config = dict(
    n_layer=25,
    d_model=160,
    n_head=2,
    n_kv_head=1,
    head_dim=64,
    d_mlp=640,
    vocab_size=512,
    activation='gelu',
    norm='layernorm',
    norm_place='pre',
    norm_eps=1e-06,
    positions='learned',
    qk_norm=True,
    attn_scale=0.125,
    bias='all',
    tie_embeddings=False,
    parallel_block=False,
    init='trunc',
    init_std_qkv=0.0385,
    init_std_o=0.0478,
    init_std_up=0.0551,
    init_std_down=0.0551,
    optimizer='soap_variant',
    lr=0.0138,
    weight_decay=0.0,
    lr_head=0.00996,
    warmup_steps=51,
    schedule='wsd',
    decay_fraction=1.0,
    decay_shape='linear',
    final_lr_fraction=0.0,
    batch_tokens=65536,
    seq_len=512,
    doc_mask=True,
    train_tokens=214400000,
    steps=3272,
    dataset='wikipedia_en',
)
Each number is 128 + 24 x the weight over its row's rms, rounded and kept within 0 to 255. Layers, rows and columns count from 0. Numbers have three digits each. The size before them is the row's rms in percent of the matrix's.

# layer 7 MLP down (transposed), 640x160, rms 0.055, rows 20-63, columns 0-159
105:110158114134156120110139169101140084067124118125184099105127112118145082159191150125142120146166159105144140110104094124102114121113142152099104113139101155162149141151112144095142143134143141152097118102057096106116125125104122177109094191155154140151157120103152138110152126125104169142154135141124098114105110128145140133144109118136115093155114133138095099103139109129095109117142140117116102136166147132151127152162147110120116138138110152128156149189120164122078120128142125
096:104121167117153120147119156130116094102127083073127121113103133110129087097152125105095141114147126088140133148147132102167099074119156112144146171143143101107123101119121126142162117081153164150104181150162127138126138116165189173116115104121157154141096110156129137149112144134137146144083093163086117150120132119161175122126127139117132149110081127115117125101119151138113094107125120102162141081111076122099140112115153124152100159118159139081154116128134122111106136121114117
098:147115165157129152124134111137136114118109148167130103168105171124138123132097118130137137173155097113136129102101161127130148117164105131125146137165164098140131151143146132148097175124161117096150129115119193149156175138128165127163058067136121063147163142125118121133129103123172105131119121111100140115116138126094129108165130172133165089135095124117104101147110180117124130102128114143149139135155119118138184142147123132122146111147128142085154165109098121123132158133133094
099:143105172144109138098148101143187126109171118099153147142117114069102147173142134113124144137086087153135171159145124146113146130156129137158098105123130116142159163124105118138099149127116145105133163119117115139130141111154127109128092118116070118125130145152138084131115164146131150135149127119160141154131115171133143127106154135146096161116126151160124163132129136118124132153127124124128171094108151075109154099173108125106111141111071164164104127146096129196079093122133132
097:157154109124126093105133091111098093124116163115115138110154179124087109130115081106109164142150135122104143129129112115170126155135130132115136180099162127134131110130082148156126148151139101072115122057134098152137179169140125113161129116090149162131114114190136110167150073144122136130153093108135113133097125161163131119165072128156117109135118115114160084151116091156135149131137132117115120174121128145121139134144126123097142142142085159135117105125138129126135121091125143
090:131144165110130125134145100126114100140096094118176073107179071104122121142144127137091112116113143143137087136107146106105130149153108137128091158114135101129117115103134114156155141134136107107159118147170117109135118163116132140131131143199112136106125091139157127099090108084116125155112157104170136097129128157116120112113098150121108142094143108100173120137141130115108065157089094097140100123159123141145126105136126155125116156098143135090141125174094112150140118126182179
100:105155147111147129122112117112131102180118106099178139153120123088106159129122142111152110097122128136088129126146160120130105167120124137099098112177152113123078124153163141108091138191153104105126090104098148154129141097117145104095123102128087091156153132134126072139116137089135162130126099127142115128179163120109140130139156148125132076128144109097148158107112103083180160111134152129099167146131150129156104147128148084123111101138094101150133117115155132136135147098148157
087:124128121179153135104131141134085139149157187124136155141098169167103157124126140119150162150103131102106106137132146092089151150127127142137136169146167115105122131123179133127072129134141125154105115087106141122107103153101135126107131121107137111124059128146117116154086146105134151105101109113121134196069087125183114106112125104101097128118138099116102099125091121068136113109151113129110112153146137111138134131161155109128129107106128111080157130131118092152113114108143124
099:145130126130121119095106128115169096129128140175147139082126100109109119119128123162145090132151114132162110139121121142132160096087135131158154115112169126141140123159120095073159149128138083112120102090099139112145115142152123156092139127169115119149170143167116117115169127101135142103096078081145093112164152143079141162143136109104131168143126101121114141169130149139112147134140110163125130105069077104127155113163109127106109152115110154101152122134130166172103092115129104
097:150112097118125101096127140149115113144142119083125160142154116122109146156116172138104183138144081166165140155129122096139127127129126172147107138115127166159145150130110133093085148152122128100139177122155132146142140171129113125104132112135113098094126132141123165172100171123131153116177156112140154174101106123139147125101097105156077135121197136137166138148104116165163103103122133142149152105084113109124104120152120156122127105086107119143135153170138112141152084133144113
090:106135135136126083114114119097098128157157152151143126116122114085097093161130116128113094131122158134109115108133086149117188145089125145141103120116104133124160122142103163097154153141148135117140112125163124153143086132128135185108129117143133086149150095110147163120135093105155165149121129123119129132134150092128201128112122105121117109119107138146096133112124154127180188141167087077117129107136115137151117136143148136150160135134065105120096107176094137109142151150163103
090:121136172081117162125128109122127171134111104103154117135134114124144130092143112095134114157131165130099154148113152107113115140150112162103084138136117161133101087095097118146159142140127125101074091111141131153125165156133098144108124095143091080119132104141135182091150086173134149085118155118139145119110163140088111128125154133146118148107149137145152132132169141128121135137092104142141125121096130124149117101075143116088110143166104146133139087195134133149164138086108104
099:135103155121159107157106135104149111133152138143106160136155141169154140133098157117166121159123106133115111113111151090124088108114138108118119149104138099145128123135175122140098071156102105081126106111113179185151174154123126167117143145133151136158120154148136102133122127106131135160152127097152138119136119159141121121110166136148110123151122143096072165081129152181105141144149095103144130165143122153189105163097120116126119134125149142119151157102116143128095150160129070
103:120137114117119093143139104157127109136121147163152099130169113091129176143125097143093123144125112085179085143134113126148171127126151157102143081102121157115109134090176142116144096112100118152115154171108095092107135154111119163139128143099153142114150106150126083147107107121158113102125131119140091118173153117111113128109091156178118095133128075124096114105110144112128123102072109100148126107110132111102151148150149103103111126129097120129106086088108123124130090108080127
104:163144163129131125131094144099106109105106103176150129153115066125103133181106101163121139118127123175112139145106122132149127105149104136114137135100138135115165155114179133135133119123098158081125119132129135138132127058140145118141077132084154142100136066108135125150158140114126129056131174122131147164134129128110161124099140140124137093127118120124178155137102161169136079155122133138152105096123117145134146111130100089114155119135107129147146097148112122098120110079112143
097:110141091124159107125146125148148127163136087125139176146106146163140120088082115135127114150142130100121102139112104147105145094131099110126126134097111174110135117148125121106095153136089111135087146130139138139158140195157136120111142130108134120095107046148122131119086153128126130075127126106103157147146162154141156121106104158150119121136106137079112116159104125154122192167097125144126095115119086159127112084106164170143130144114134142140127134121109092163119137115111169
097:124126103126167109121125136083100160150101118105121114113121151161145154110148144115139161142109197120151114174099155104078164152131137109128130131122103144144128113131102139091155124135158106121106121118157123129160102102152150168158155117110087121066107143147104137088138058130135119124116095117093112139106128106128111142116150144159134130135148119120199123152106112123094167129177128093137166179118133120117112146125146129117159139137121131133143104141154134100171138156185126
102:104104132102129134090111128105135140106153109126145102126118091137119126109092111106129112125113124078112081117166190142127110124136145125143099155134161119086109081112138083144120092152096136152141101112120076118086165154102156122100061122130143122133112143119085154091101115134155126157130099096149154149117121179187110125109155143104146172143150127112115170120156156118157145144133106120111105138122128098078136145120132124176134161096105113123114132137115099123137137100112159
113:146101155133126117135115150171111151143142104102084132142174135130108135141137114131105133096108122133127174118091159148133099195123139131150115119135115093150136117099132123144174105143145121136105138115139171170128147156102149072172121173145126171122120141153113185123114163119155126131111163119132146155100088143146160146107080119136126141140176166168134109123110114111122093137143135102114086090128117120075115139139101139122141165115149149146109152090153123117180157148102118
106:134141151151124142112145142127151131118119124112073181120162137119151145074110106124148142164097144126132129122182106152166112167122113125119178127121128139116122104132111130117121138095127169117128120114128180140181129132113121161118143136140118141115124128067130159161144118118053076092117115077196140128124100128167159078119140172094139113095139145147104145143123128117162119131139133094112108153147153118119132123149146141137131175123153095125128078104140107105125127138138100
119:131127117131136114128164129172133167125125102114084124131121124161134076107122122145122140135070109087108140139149135197151119121117077124137113140112167129121130111140159109093130113112106103154142146105154138135122079145170119129108115115128134146063134134141083134118107119131148178148146130157115132099103141133107148093118079113123137169131100160113147134150145115167098169110136114129120142145138119145095111147214134109151116072133108106088117129141153124106128143095085127
103:143106165139157083064124136132118133142091123112145113112129123116122123122149125166118126155099127164083155106123188127117123081088145139126159103139152144123119132113137110140143170125136143132171118160122114110164139118126132126099137156081125112111125166157118099098156096098147137156123137106106139094136143106143110075174087131123159113135152152126120109110086094128095140118101113149134105108124170164127094178114068091142111085117137165116122133117108098143139113167136150
096:087106152144137128157140135092102118137107105136174085163140125153109128067124102120136146143107119126155104143126143141122143153057099073170122134139131107157115090117138140177131067138086138170129148109171156148124125123138126122136143096108120152129114125166129140136130167112127089129099096117099166143109148116117139130107088134175138129122119134105118109123117107119116165124144135134091133140151092130101124109144103146107124129100170150121137184070147116081172139118143119
098:105151125113126114153095124131105145149119140130111126127127150139127118125153145099118118115140148162158118090133107110129162152128148086154154123152152140155093128143113149116099114105106106145122130099062133081144120166115126185114116156081049124144116073106111093152133149145149139123120117150097146170184149091145091092176110118151122108112122111119144131096143115126112111155087120117122152113133128142129124110132117148150136161160083116122157141147056151125146131152123085
105:135138181143196136152158107085124173113100129091155152135126110126157164117139092139122155112111121146113136111126089167098149142130135157127164117128112113140128144122122146145165128123119148126099099103095135140170124139107164124149090146157106115151148118127114120154152124118161127119149162094079138094120079119125132162162134170109093161114082120117118055146108139134133111120123089107112085142149125157118170126141106137150129107146161087125090084119155149148141122141152137
118:136160163143103143134109117121141129141117151096098154111148090147092162100118132131125150158099124123136156160130143105140110127115124127080172145129175154111138123083154132126130138088139172136147109154126123143189136100157197171116140133094102123114136098097108154128107141112147139103150106066141128117129111165148114194101119155131117147111078157153090177137106138114113178145165099153161109153101152142141150135139147112156110151139127108125087136139116140140134128119125121
095:142129108088120056149170168144083106123125118083159138089097098115093080148127185134132110129123109153119146148127103123173113129092127145123116139096137126118111114159085107062116124130127138108110151135102164162124086115146164137132134098141112136142139133128124109124123061128128152173140132089131101102150133111098130158114129107153098147154120112148088123117104118104176150100143111074118150103106107135116118131144139151090123134119116156146145112141160107119091118112140113
086:128117125107123134117146105108121099082110126123080134123102135139116120118143104111131115114131151145133110120177113169106087126164120130141145133147096104098128107126168111129133147120135179138151125106091116094110072132090161106149106120121122149147122089110169164151102099118119114141163115161108119143070128141164055147148144122078116136109127098121136120124153129183182139149132113124147125149160122120179144098124161124129154121116102111142121093160111132165164088121085153
122:090107096120118113115111133154137138165112087124156137108111111129161140105111173095155130142107113100140137193126119173150148083080134112102171116111149177101126106112133104110130098115117147150120139100089109143140115147152134101132126129151150140112171142138146141086085154142155149119140123133143106112122182143111155147164128145108106158143151100167131120130154111101143141112097120140157120125117075119084150137126152107129123111135137151127171122166145176167136089138072093
102:139111119122116173144123098171137154137140177137090138115151148144125169132132131131147129099138131135083148110110134111171113137166122132095151140103124106086132108133138129113116142128123108142164116124134104089124124122150091134116144124113104088169110122097137144159129136069120117094176149112160169133122140150099168105134111118147116143142149139199138156101074132136122123109136135114140144090145153086098135119108132104123198116113120133066138155136164156175109164105094112
098:112135108165094168132126126119117116123121126143156135118125153114151149116039090148153110167107139132170142114146125112143102107095152130137126112119134134119137122144166185131109076126141122145103064118143120125146120142151141138180123112111136119159131148109130092114128143133107114163167104138123162110123157145123112119154090205141120107154107171165152141130144141142164140093092134148108129116139122147125153080156137115141087089115157122080140142133139084108103138151127150
098:104138086119130130152147097143131141129139162109087110110169187089122137113147137138132142129108106132181124125116116154132082154080137115125135114110132118094106162114165105078133145127188165112113117122182155125133148123124108135136115106114143098129131108098162111157140150143129085087134130163148161134092094115144161103129101136105135081133141129111126136134146132109162085165104175118134166092124128142094162107126138131111131118086107105106111095109094112112107130153183148
087:109098107129098153119152128152140139132147131134162106118099129131110107119144120115109141153135108121126149154119190096096126113151138120169096151124155147117108148125128174111089113140129123104119126108135163127171138176136151098102177084133113099187122135134085081136101142136107096150136141154110135157156164165144127134145137082149104111142107147167065080106152133124153148105166125167115121132091121130131137127153141112109123100104120169122127130153152140133085175079154128
102:168093089125107133094127130166121115154110151125099125099105114112096119107170157136120135118146095123136120143114143141102144151148094157112134100108136161123131158097142136152162124083139125144128095134118068081165128114102143134122193119141073124109111105093106125091123143144125107100117157114166160130129169111150150109115122120124100150126100139104201099120164144120142101144134164135166085102088178096151110129118131114156109127104118097135128120150122117094145139119167140
091:127094155143127139107158118154130151121143141100168178173151151116092098124081124109109132161103153151089125152131117137086106163114066143160150089125128149162161128114132115137136149123150114125116116152132154184138118127113080136130155137099090142133110137105155101131117141122092095089118081149139171108139118115129104158132152094085129126169113136133136129112104113118110089111164075102142121137163146154147128138159117142138137121134107066134138177134106108157127096143152122
117:099123099112101153117122090117174154153136163143110125107115129121112140124101117163092141114113149141164142091098130089117120087136149161064143092133137145126150092107104118077123114160093076107134108151145091079106118114144147135132091134137148090082172124148129119150126167121100117092093128106148119104125155104117130138141099135150110121146116098167144098120110121140081141136093122094116144117130130108145095134167168114156112114156126135099125196122135154091130122136122150
094:175127132143122116121105105131117193129166143162096138112160135109119125139128094126108148178088092146097141103119111123112143132094123165096137123097156114135112131154126134125151152159115105095169091095168111070136133188126136062151119089092129130153155137147128154133153132165127110099124163133104127099127136125151137104136096141137132108117111158164167134098115156121130121113117100097131115092112070160134120183128146159126161150135121136155106162128144150142133117137157112
098:092085163154131113127105142116093137166133147096092147129112163129094141103146146097134124138135143084107107141130145105117129130104112125150104130172108101150161155105169089139145147133137135072152092096184131111147120097122130114124116118127126141120146137087091111166146171123112144142094112127137124174136101121151136128086147106170175161117113137124098139156171121114171137127100143067168163137151174135139129113113112143105125131135133119164106099158121133122076134125122165
107:121125143108147091142125142107103178125164084111099099122069182149179111113106085141152123137152128092141113153147110138100095144103119082138142111116127075188112157105084107132151142123154136087139162103146142097154129172142111098123129136106131121110150105131087108136136099103148115157114180111120129128102101156107132114113080106152159083111128138120080115182101135120103123134132133120139157092134101140139111158120121137143145170153141113114142148135124145110137140128119124
090:133105133167097099121141160176128117102138159098145156090183123162117131151105125114142131149150152106156136161141117110139144155132139141110091150123145148159150096135132131140169171122155114114116114136135135160121134092146113141121110142105128136090151113125115117102104145161125120116207148110119107112142129123140113150137086150123096090175140108097138108127114106118138141177112167129081130072119133107114195142124131130147108148083083173117135168088136110170140110115123119
085:136135123109115137132172184167145137102141133094151126075114124119174098084156107131150129166111184105152118107204158130150142105095133083124129106160104140119163116118104110109163139129139094153174114103140121116109133098135112127105164136149156151110127141156147126165089095106128085138137113130184134123142150131103131128106089090093152128132155151115161100128143118113130093134144099127151138117146110113140114081106113119162122108157131141115147110147127145096084096119132132
105:130111152108129150142082103150129160141111110155115160114099166143129157139137128154131091146146141153102103104153134142165112140134159138183116146164090078144122105136114128151092113130103097128120121119114135094096135118127109112126145178112128158107110084156132161120143119156152111095136117134103167171088128133150144155103060109164120142150073109107111096154126116128092115155134118130143098114145144152144156108100104103144108124107182145134167116155136130088126100185114114
113:112150132161113108148125090162129157099143117192083135120063125155158151161140121149103143143111107125108119141159111119124118124130100101091163125111134132125113130122121097157089119155157143066162099121138108082175109131123173184099104129107109107169122120107096149157100125096087154110144121109125161128103126121088116104102105121155146126100148117085119125125120153126129116116098119094148120127157081150115090146111106136141120097135152102146153105164171160120120133122119121
110:124122132129083161118101146135102151141152133111107142125121115137115158107112096161096134146133129118151170137145143138105100096113096139145153141102160139128115144105168148100148117093171126108067153122118087102169140143142148141125123128091113116124123109098121117146190091141140136098133119163139158127075122189144100111083105114152130127112122155071170121142124142173093121121148128147094122137122131144137095130118136109156104080071166097126072115138137110126157141130145126
# layer 7 MLP up, 640x160, rms 0.0551, rows 21-64, columns 0-159
094:186132161111143107155156127138135164133130170140118157179120119155139160112126134146142120138120133167114127146147137130106103143145143082137086122090109119143124161110116142110139134131137145081132140165132108111158128167124154155128134134074133120125166078152121128137140092151107103143111138136106143106147140134091091131148091120135112124156159126109119083088122089113117100116160161116130110115156122116152089116137157098108160087129131111183110144108162122111201140144197121
099:132121145137101092144128135152111115116130144135139185132129083085136114093130111102149094102110126117128138132095081114179102133120133123110151085099144104142200155160113138100139120154127157118157125118147171135114120174088103135138140140129139113115104150144131108117088174168141148104135162133111132109126128123142161146093142140164100164121105153144128164190121112121132151123110130081154107130145125161152080105126151134146140150115174144181120149161150114113161151150122098
102:133135151150137120131096168120172111123142097100167123178150139091112107167147134124146122170147088146137127151133160135120135130174127160146094095134086164109106159133161091119127146143136112107083154151131129139180149159132100152140102157172114128140149127127138107144116136128140173119120135133136148134129123151097112114076112131148100128111109099107120083154161135100064115147147148088164166140110091138108154126119130122087135150153154127151102114134070142133114149138165164
093:136111114118134133097101144145114152103146139113147136098107116100118138176151133152089096153134124114116125149104156098124124164107123135103110161066122141108098161141182131156117131171127112128098113145109082111119146113076172120140141167160118137091104093147140139131145163094104125157135136126114152101134104098122112132140103138107154112168119132128115143129146156126161075087151174127108096150118121141111161112139082087182171125112114109190101120127141120128152143156160131
087:118143120138112192138118147133137090121120135129092099152102177136142101153130140147120142144159093130118138125132161153173131098164105081127177071137109150133110122172119131058137131102144156173110125145149174175128164127154113117098147086125152133101152129154060127136161125125141127135189140161127126145126157133104114129106153143170141123074116127124130118155095131144088162114128154135112117167112098124130116148146151122127150117114109124129137129110126110090124166123118134
095:133143104097089128142123117121101114166188144143121115164143099107153118122151154106160147107173147117119146130154106110156155138058103152159115095133132144079124139133173108134092150136158120089145155121129127158134134108123106148088136134125094140079114123101088120117140095089127130137113129158124157121108125113121113117139127140137140087117113163132139139083164117132111134149163150131089146126087079137161140106088175080163128119166097134159154144104143110131124090106147149
090:136121107133145160163097122160117153091156117139172156146159127098145139120103102148140062141092152124093165131138117096147095074132094114131100130115102134137110124114085111114128140151147083122100121140137155160113140087104081160143130099158103124150152140106158126143166136145131136116101122154100107115105158120082157114116115126110101164135112128084148135121092128104111133117096120158169082179143159170150129067122145136155134112151152124132129124131102168132146130125160127
103:161132169114136188111184094114113129072136124126151144178139087118124116129131143119142144132088123105089139153158099131148136177133134142158137148097120128171098131094101163111162125158145145123102162136112139142118109120125084097155116127144151134105086139097125134119089155120138125148149117146144141142120145109144110154098126119167119123076130120154115107112181125123148105098109129146157123181115143172098118109143095112122098111152193105174161123144143129120153124157137113
104:135138148158115175176103109157114098094151091130145076159106159109094141118161145130143120145140167159137110128091135145114128128126163135135113109111137135107112158125157163138165099096108106185094123140153122132113144109146106126116092094151127101143151125125099166159120130145130099130075153120125154136068133115124092166140137145128141082123062140103108105131091090084124095101164104100116122149147155144113118160118106107156134134108140128109139122143129116126136182161135141
087:090144139114115134144147135141105127190078144099144097144116131117135183156113140135105151107112168155141126147141161166153138136126108119108104127135156096143115129147137116141143136100160109112174143161118124098119136148154174150133054151113104125125101153084113170167175159150140118069103107111120158141133155111125124138125153132153104123155111125103103141113111172146125134174137115108133124095104159091122113190138119126130164121131100148152097104146130126087143149095126134
087:163145138149109109135096140100129184132114147101140135136120124110107102151128118145120163122093120116132112150105132109138108125151101160108131146135174106128131150133148114173124092105162118119140176151099114107146119143153141088144093163159104141117177132128108112158131148158137132153168135082143149165129118110113173141155144147094136159105151105089081142136112069083132098142135099161104105204141137095139152101149116108166147128155128118123098099122145120168146143108106112
101:137129156118141124105168174117124117127129127139090081132127119135118138102151136156172114104084116121105135128112110128090080139145087104143096107100070116142117127116124125061151137107135139111113178152133124132100084138118096156119118148164158116101141158154135110108140166141138158120121175144137125151139146161080149076114122113160143153145112158151111089159169118151143131133119150143151178163104142110144126109150157173105129116112142108126125098173121124091101138128088120
099:121109127079133124135139109126127150197079132153135125148114110115113073165156138153109103124115120143099107109142116122156140166120079090162186138110131161140084117171167120164117135150151152100164136137150164118122179092129123133149113127139181101130144126158127125133154153152138156126124128119153123127136136075146141115147115110147122129153135157127151150099095129110118127158101091181152132156116099148144151123152151092149128144125105094123119130100105102104068153144115151
102:154147119142114131128138159084133163115116177094148148137099084103172091184120084091081097085065133101111128125095113123135140120142152111135139117162106093113102188138162109118104146122135144102169144140113173152185141086111141152157111177134133119136103135092108120145129140114126093107145150130165122162157119169148131114118144096100134126155108119121148140159139110154123138109130120132115148137113153119158155158122160137141123110113143121130097140112156086136153117107112131
099:121121139119126077116173119114127128154117153144147140145100139104154162166154147109114148144133105086109103087140111139105108152129132156131159098107137144140130162115097102099146116137114147147166110124141140125113125136127160127091125113115138119149138163154097141099153153103114116148122130128167117066102070082114114186116107089141158142135147084153118107105144140113137091094180152164135101123126130135128095132136086096095159068111179136127170126099155126105099123143122129
095:150158142133116126137178129152144108119139137101145137104094139140074129127148164112103154115133132103117154188140144136126134178112123141127121111092104151133126106123133120133118151099129162083097091143079154138125079140157133113124082108112124125093103128147172140082134123129133123095122129130118145138129093113150148121116167148182157052110118117154108122153130076147122107122125135137129159120087171098134139142112182076107147098147146141161129159144093129151113123131103159
103:127132120134118125154165090164135126127111113093142135139162130137169124105135157158110108145142138136113111159117082169124124173095112115156134128148101148115105098101139121118132153123137141139146130126142172092148111088128134204114115116126120133068116098088155120142144131100133113100177137164063073143155133129117139140131107128123122095111127092161157150103098135105109122169127130133142132137179111152141148170126141144096145110113149107128145108131057177131131138095128156
119:105096114161149129143157179127131153142167127099100145097142129150120155096130130134100131106136124113131122108126145179161109112155096192135102149146095120125125144171171129098121127094138122156143162095151136122163135127137132112146127152110115116128089128142098108103104129110136125135168161138127153103078161126143083124111111046126148095141122131132080131096118118119122120115129127131137091108117081125134097115122109179122102081114192109145127160133121093149132156171117135
111:084146103152130111141136112097132181144139131161143134130164165124134119128120121130092126084144169147142174110132162109156131150118122110162144115139117098137122112156143120154104120179149102153137137132147157101117150107187112178127136127129157180122135101114097100106152169103103150160144128113123183124098125120092138142143099108137117129143116113165131123092124122124153089123142086118122118145117123120118112109105139205102131101143093118143142119121199114117155149147084092
125:107086100148104074137114105121114140189136121114144138101108172119139129134118114155132108156140122109101111161129166135102175111114149122113154145173137144105146169138135118102092139151135159099140138137097128144096177157082170103147126119133143116112171095115097108135081119142162127148131179139136139139134151094179097158117147105131135125099150145152142109125082124138109118141138143144133118120137139141126130107115132122127043126129127107153148110058116175124108101146135122
106:090190112163147124146147100100098141139126157100140148102130146091120197116144180134129138150151144112116180133108166130153106106109088136160150122123124138097159153107129094177116138130127153138121109138126129097178109103153143105113131161167103117158141113175101132163156149131152111075132087124149134070154129096161147110174080125119128144091081102126115112141130140139117126136138150145124130129106154132098164126127124115121108099096111099134116121155121125150135124121152147
093:120116086109121073099130128165087123133144102110167148120127095086179121161097099119094088119082110094110151111122092137147129150130119119135141169081097106109126138148172168122099112157107127173114144133111162152095127114107107119120102117141141133116126086119136093133115111169146124112193137132122137132154135130166168143125106137124110140122156130171120117080123131122154129109122178109134137134093099140083143119129129108135132127166168126097117133092104105110073132154142128
097:123139121133096123131148132122144129106146141164089142127117103135106075110128120141117151102094131155143110103135134147078113090146110136136128132135144101147129120102150129131137122123086145063103139154152085148127110161098151101120163114124099138135125124136140107156090152180149097154174132157098117096112162124126118110081106159081130158065144149128151174140096171118080143142138150161100109140099123162094101159126153125138131124147117151130123145152172112141071152108118128
112:127102134133093102136128138157103112110158141104134133141106111113137148084102164093129082137143165130166130150121143141153069162111175104110134104147102072157177146143137133115159137119131149117154142152107129136103165107157184118160090142145139102112158155093111121169145116112087132129129168123139141126086111132099112124126092123146109155170100149122103137128128157137133085157143118105091168114185143122161127124117114157091129119168119147118092124137151092152136123102149144
119:086147116130149143161086124141116154128164149149118144165143151096105107124188099205128167127135124084140102124122136160121109107141133103131102149149115130090091125105156091115149105079167144127175155148130148117101160077125127128101144131136147106120104112104154103154156120118116160132128089140095095130138126122124113096143111113108189144137105142181120135123078152158154141095100129112097120118142136109139150159125130090161168114123158103157134121131104119142123130151139131
099:089117112152148158146131150129139160097140130121093162186132139123156133125111136144109163091146096166123117095171081138097102120203101137107126118118083107120142144114117118151126087101116159159115153141102162119106171110091113128144114139110114095123129088110160116140115155136115106141091155124147140085150108121120123110126124156166136111138143133118138107139120168118125093130114138142106134108140159130105196133080117112135084146114147133141132089137104123151089184094121103
088:141133138154114162123106172131129129093114126124179117080145117110138115145087115107091103080130106116130095138082120130139118098142113116137148101152097111110144135148127152112126119146129108132115139157131106151134126118148103101153110145152072106130127101136141092097189174161145080129137156086129125101180142122078157122133090124123150152136166158110113119123117148118139111082127100133112117137153198090116101157142107101132151132149130136087130166165120151159105125170143116
126:097095110120137155119120099157105152143150186152137158189132106120125111108165112096158126115084114108103051144113128187112079134082120107157114097138104100121101087105131152126113159095124141152149154118117132141130137136094149134126073101118159151150121123141150143113104164129143086126108122113163117129095140172149145111134118149117115128124099096143116128083124096096132150157129158105116097135091157145141118150139106135127107118107117125119143081110158139164133122094116120
095:147094149139122146156123125122103147128129134132092153133149119112171148116154148132151131143157071109134193166142121115126087131115142058122136132128152096194133122109134109138148149124124118182101166128081091109136084112170106114107132130164097140129119146120121093124153124126148129151122099154186105167144140124129140109116145164123114123126114126118110138093145119133112083141107120153119129088116119113150159158156102117124114141135114080143083116101080156135086124094097105
092:111180104090143116154151169112142151150115149088144124153135124096101146120108116164170146147149153113123125106138083127112140130086082103155091126123130122188128144169147160146115162155122140137125112147150088139099131124152124105074118116151111130130107082145097109120111118165138117174117133116162123117133107112162075181125125105140144166113118130119088111144140134165148117130134082139098112119104132145125088100120146114148121156151080128112125117125149143152093080101167111
101:119130125140080123158108128130120112091128168131116114150161082166084143137082118161125151121132153165158130092143146130115102144119159123160167112171162065116078161137120123109153125122116137118152147106097129136128157120123156130104146140115111096106155105143200116124082160114091152134168094143146097118118127145152130148133165113124165113095117154146104132138156106156167087141172138091124123147117128129151117154146092086159120137129153091133152134131151141148112153122111134
084:115149129098133127146134112127136136095172112157135121145119104120090182148124129146145118125134158113125139146136114106160116123130128177103102166128121083121153128117119085116126163121140165115175156204140129125084134128100125112099099119119143108169154109078137142153156141124135120143121171122122097159141133107082151108104118101102140136128151150117100147131122156132142134162142154161101171110091156127126120136118131128174104115139079143067104127111111133128048119098129162
098:153138083159083132128138091136150145129112153129116149126134109138104103107151142111154091111155155130133148137095129143128126163118100138157136110111152150091118115127128110169118143079144086153114160150143121099132123130067148120166120126085103149084088130136169097109077164112097138114136143111145174106113106111181142082115148151151125135121162100081104089130108142193156146097150151110104118108130133136108149152117117129118151115145104150144130122141140111132137140093175164
090:124103146141111191134134195119099146143162112161121118132126103109130113123112124106164145142098153138097098158093152161118124146151136137136140114124099107114134161108140146140132147139119120076150140116136149129121094182112143135137117111139101107104143131108124130128109124108122063139173179156145112107143132156145105123164135132148104093164107140130149145080143162099117127103154092174121191130133174105092131099108102141124090088101150129087108122167113127102127139120123089
111:169163115119137146116127137108112146124118147158107120124142079085127107130127106130094066085149119108099099097132156148153145138141143117126124137098118127124117098089127097096158110103161152144135151127140158126102144155164124120141133142102113119127148098120147138122136115143129161158170114107165129162147169087145148108108069157126106144152098123173130143159159125177132127143097133156135070125126128152109141082147140146163126126127155143109162104120068088186122115126132160
095:138136111129112196114114105129159135118105134137125118142125124111135131123115150087129106107110124132122103131117090140155160143099144042153148105107101128156102104130145121121109102106144133178154129122087100131142117130126115176160100121143147147122123148156141157095170123145112153136139147117082102135106165148091101158127133138129131193179176133113098113121130110118139115111152135159134072147114111089089176106154168147098110143143125152112167100100103117156127145140107110
101:082098142081141121123101115135112109162145153146107101139100143127133151145133129097142158120135112131170143091108121090135129120124133099116122122165115081130100114163081116143125152130168129136157115134095142111111142129167178144150129127100129161100125111149165121124109109138143177122158106101136135122079141095119101131159162115138134088171110145115149129108152128124144123126109166141124121065155078106106082171133116104133110123126083158168138146104184104157141152111085139
116:175174121148126136101153126119193127133129159110118136140142144120110147135142149106109131079128121150109124126150108093141151143140098161136144118156114130139151100174129099131110112136090152139123153127094122165138102171139142148138088129099158099145173119101121098153147100129104084126140107147150080146129116141142110082122129148105158143119117125119144139096075148155177162165153143166056149114118120135174121138130095120170101093147123155117104115169125107126106096118148133
090:108146119135122093123117148131143085172090109145137123156103101112105147113157132098129121150145141156116148167097112090121148140138118154145139136110122100099125095126157112109090171124136148100153172137142141137084159118177131115126087152115151171106125101132134106108161145137113127103181133098161139120136115125135112111151091163106111154097112105142166130088171116106104111149131150109146115116120095142147111098105182120128148160126119077156090137132166159200129116129099124
087:111122128146094105125138108110103113113110150152121131104105111105106126139141127096149075145161137083173147149084104110081123111114174162125123123102123132134142103104124093115111135114109124130105134160143116142134164106133101144088106097159177148114161154106167122131163111140126068157090154142136129089157156147127125132107067153104151147158133167102120124091143172106113155103174133150171151111143114118114113139125129104110101130157090133127115154113101122107109094167117094
108:168113092124091106167121103157131132121138139154116119070122122125126151096116106139161118145121098139136138150108125135141143133130107149092115147108111099107126134086158140127102157149146150127110150148150107117133128065161124129151078171109105137075116086138157092155128108162117064131145162128099108119149120106132110123109130119101145103142101142154145109128194155154135127139073170128148139122098157158100121154162145136109142144096104110177151117132113137100096126098123090
127:126095072112121151140134143118104150145121146073139098150152106120131140142132146133163131103133160117126140174077140141181129158105135128109131133138105106127154102147148112102143149098132093191110162164066123156123175140138110130129117159116129139094152111156118101166127133170142118133127164141149112119068176117134155154144119097106128116118114135156109156134152132100135101117161146144135153157090136091108143145086158107125139161121115131100107116092102151155134091108096104
117:092110142161131156141121148118127134123118118119109161146084137081105169096102098152124092144085121128121154127143177107156099182127140134152152157087109116109124142145125206116177131133115126101109118115111145114130174106123100127128132141129138131065124161120118116143170115104146105148156150144098168096095103139108114151130116105131107113136155101082115152140126100125133073137122180139112128186139138123148126147124085126128132140117141131115107115137082085145147161120141153
090:100140132160156123128136074121132100145124136177108128145135096136118109125101102107124147122135127185134116119119148092089185076126140130085137140138132103104136181158141129113127148116128166125117146065175151089144178120096155135091111121148126137120149103107120109087171142096114093085128132093102158126123155146046102121104137173103129162105155135101099110111129116135155172111117131113148127112140133101127147128140144115139168121156153123116136102116133136147123131125127116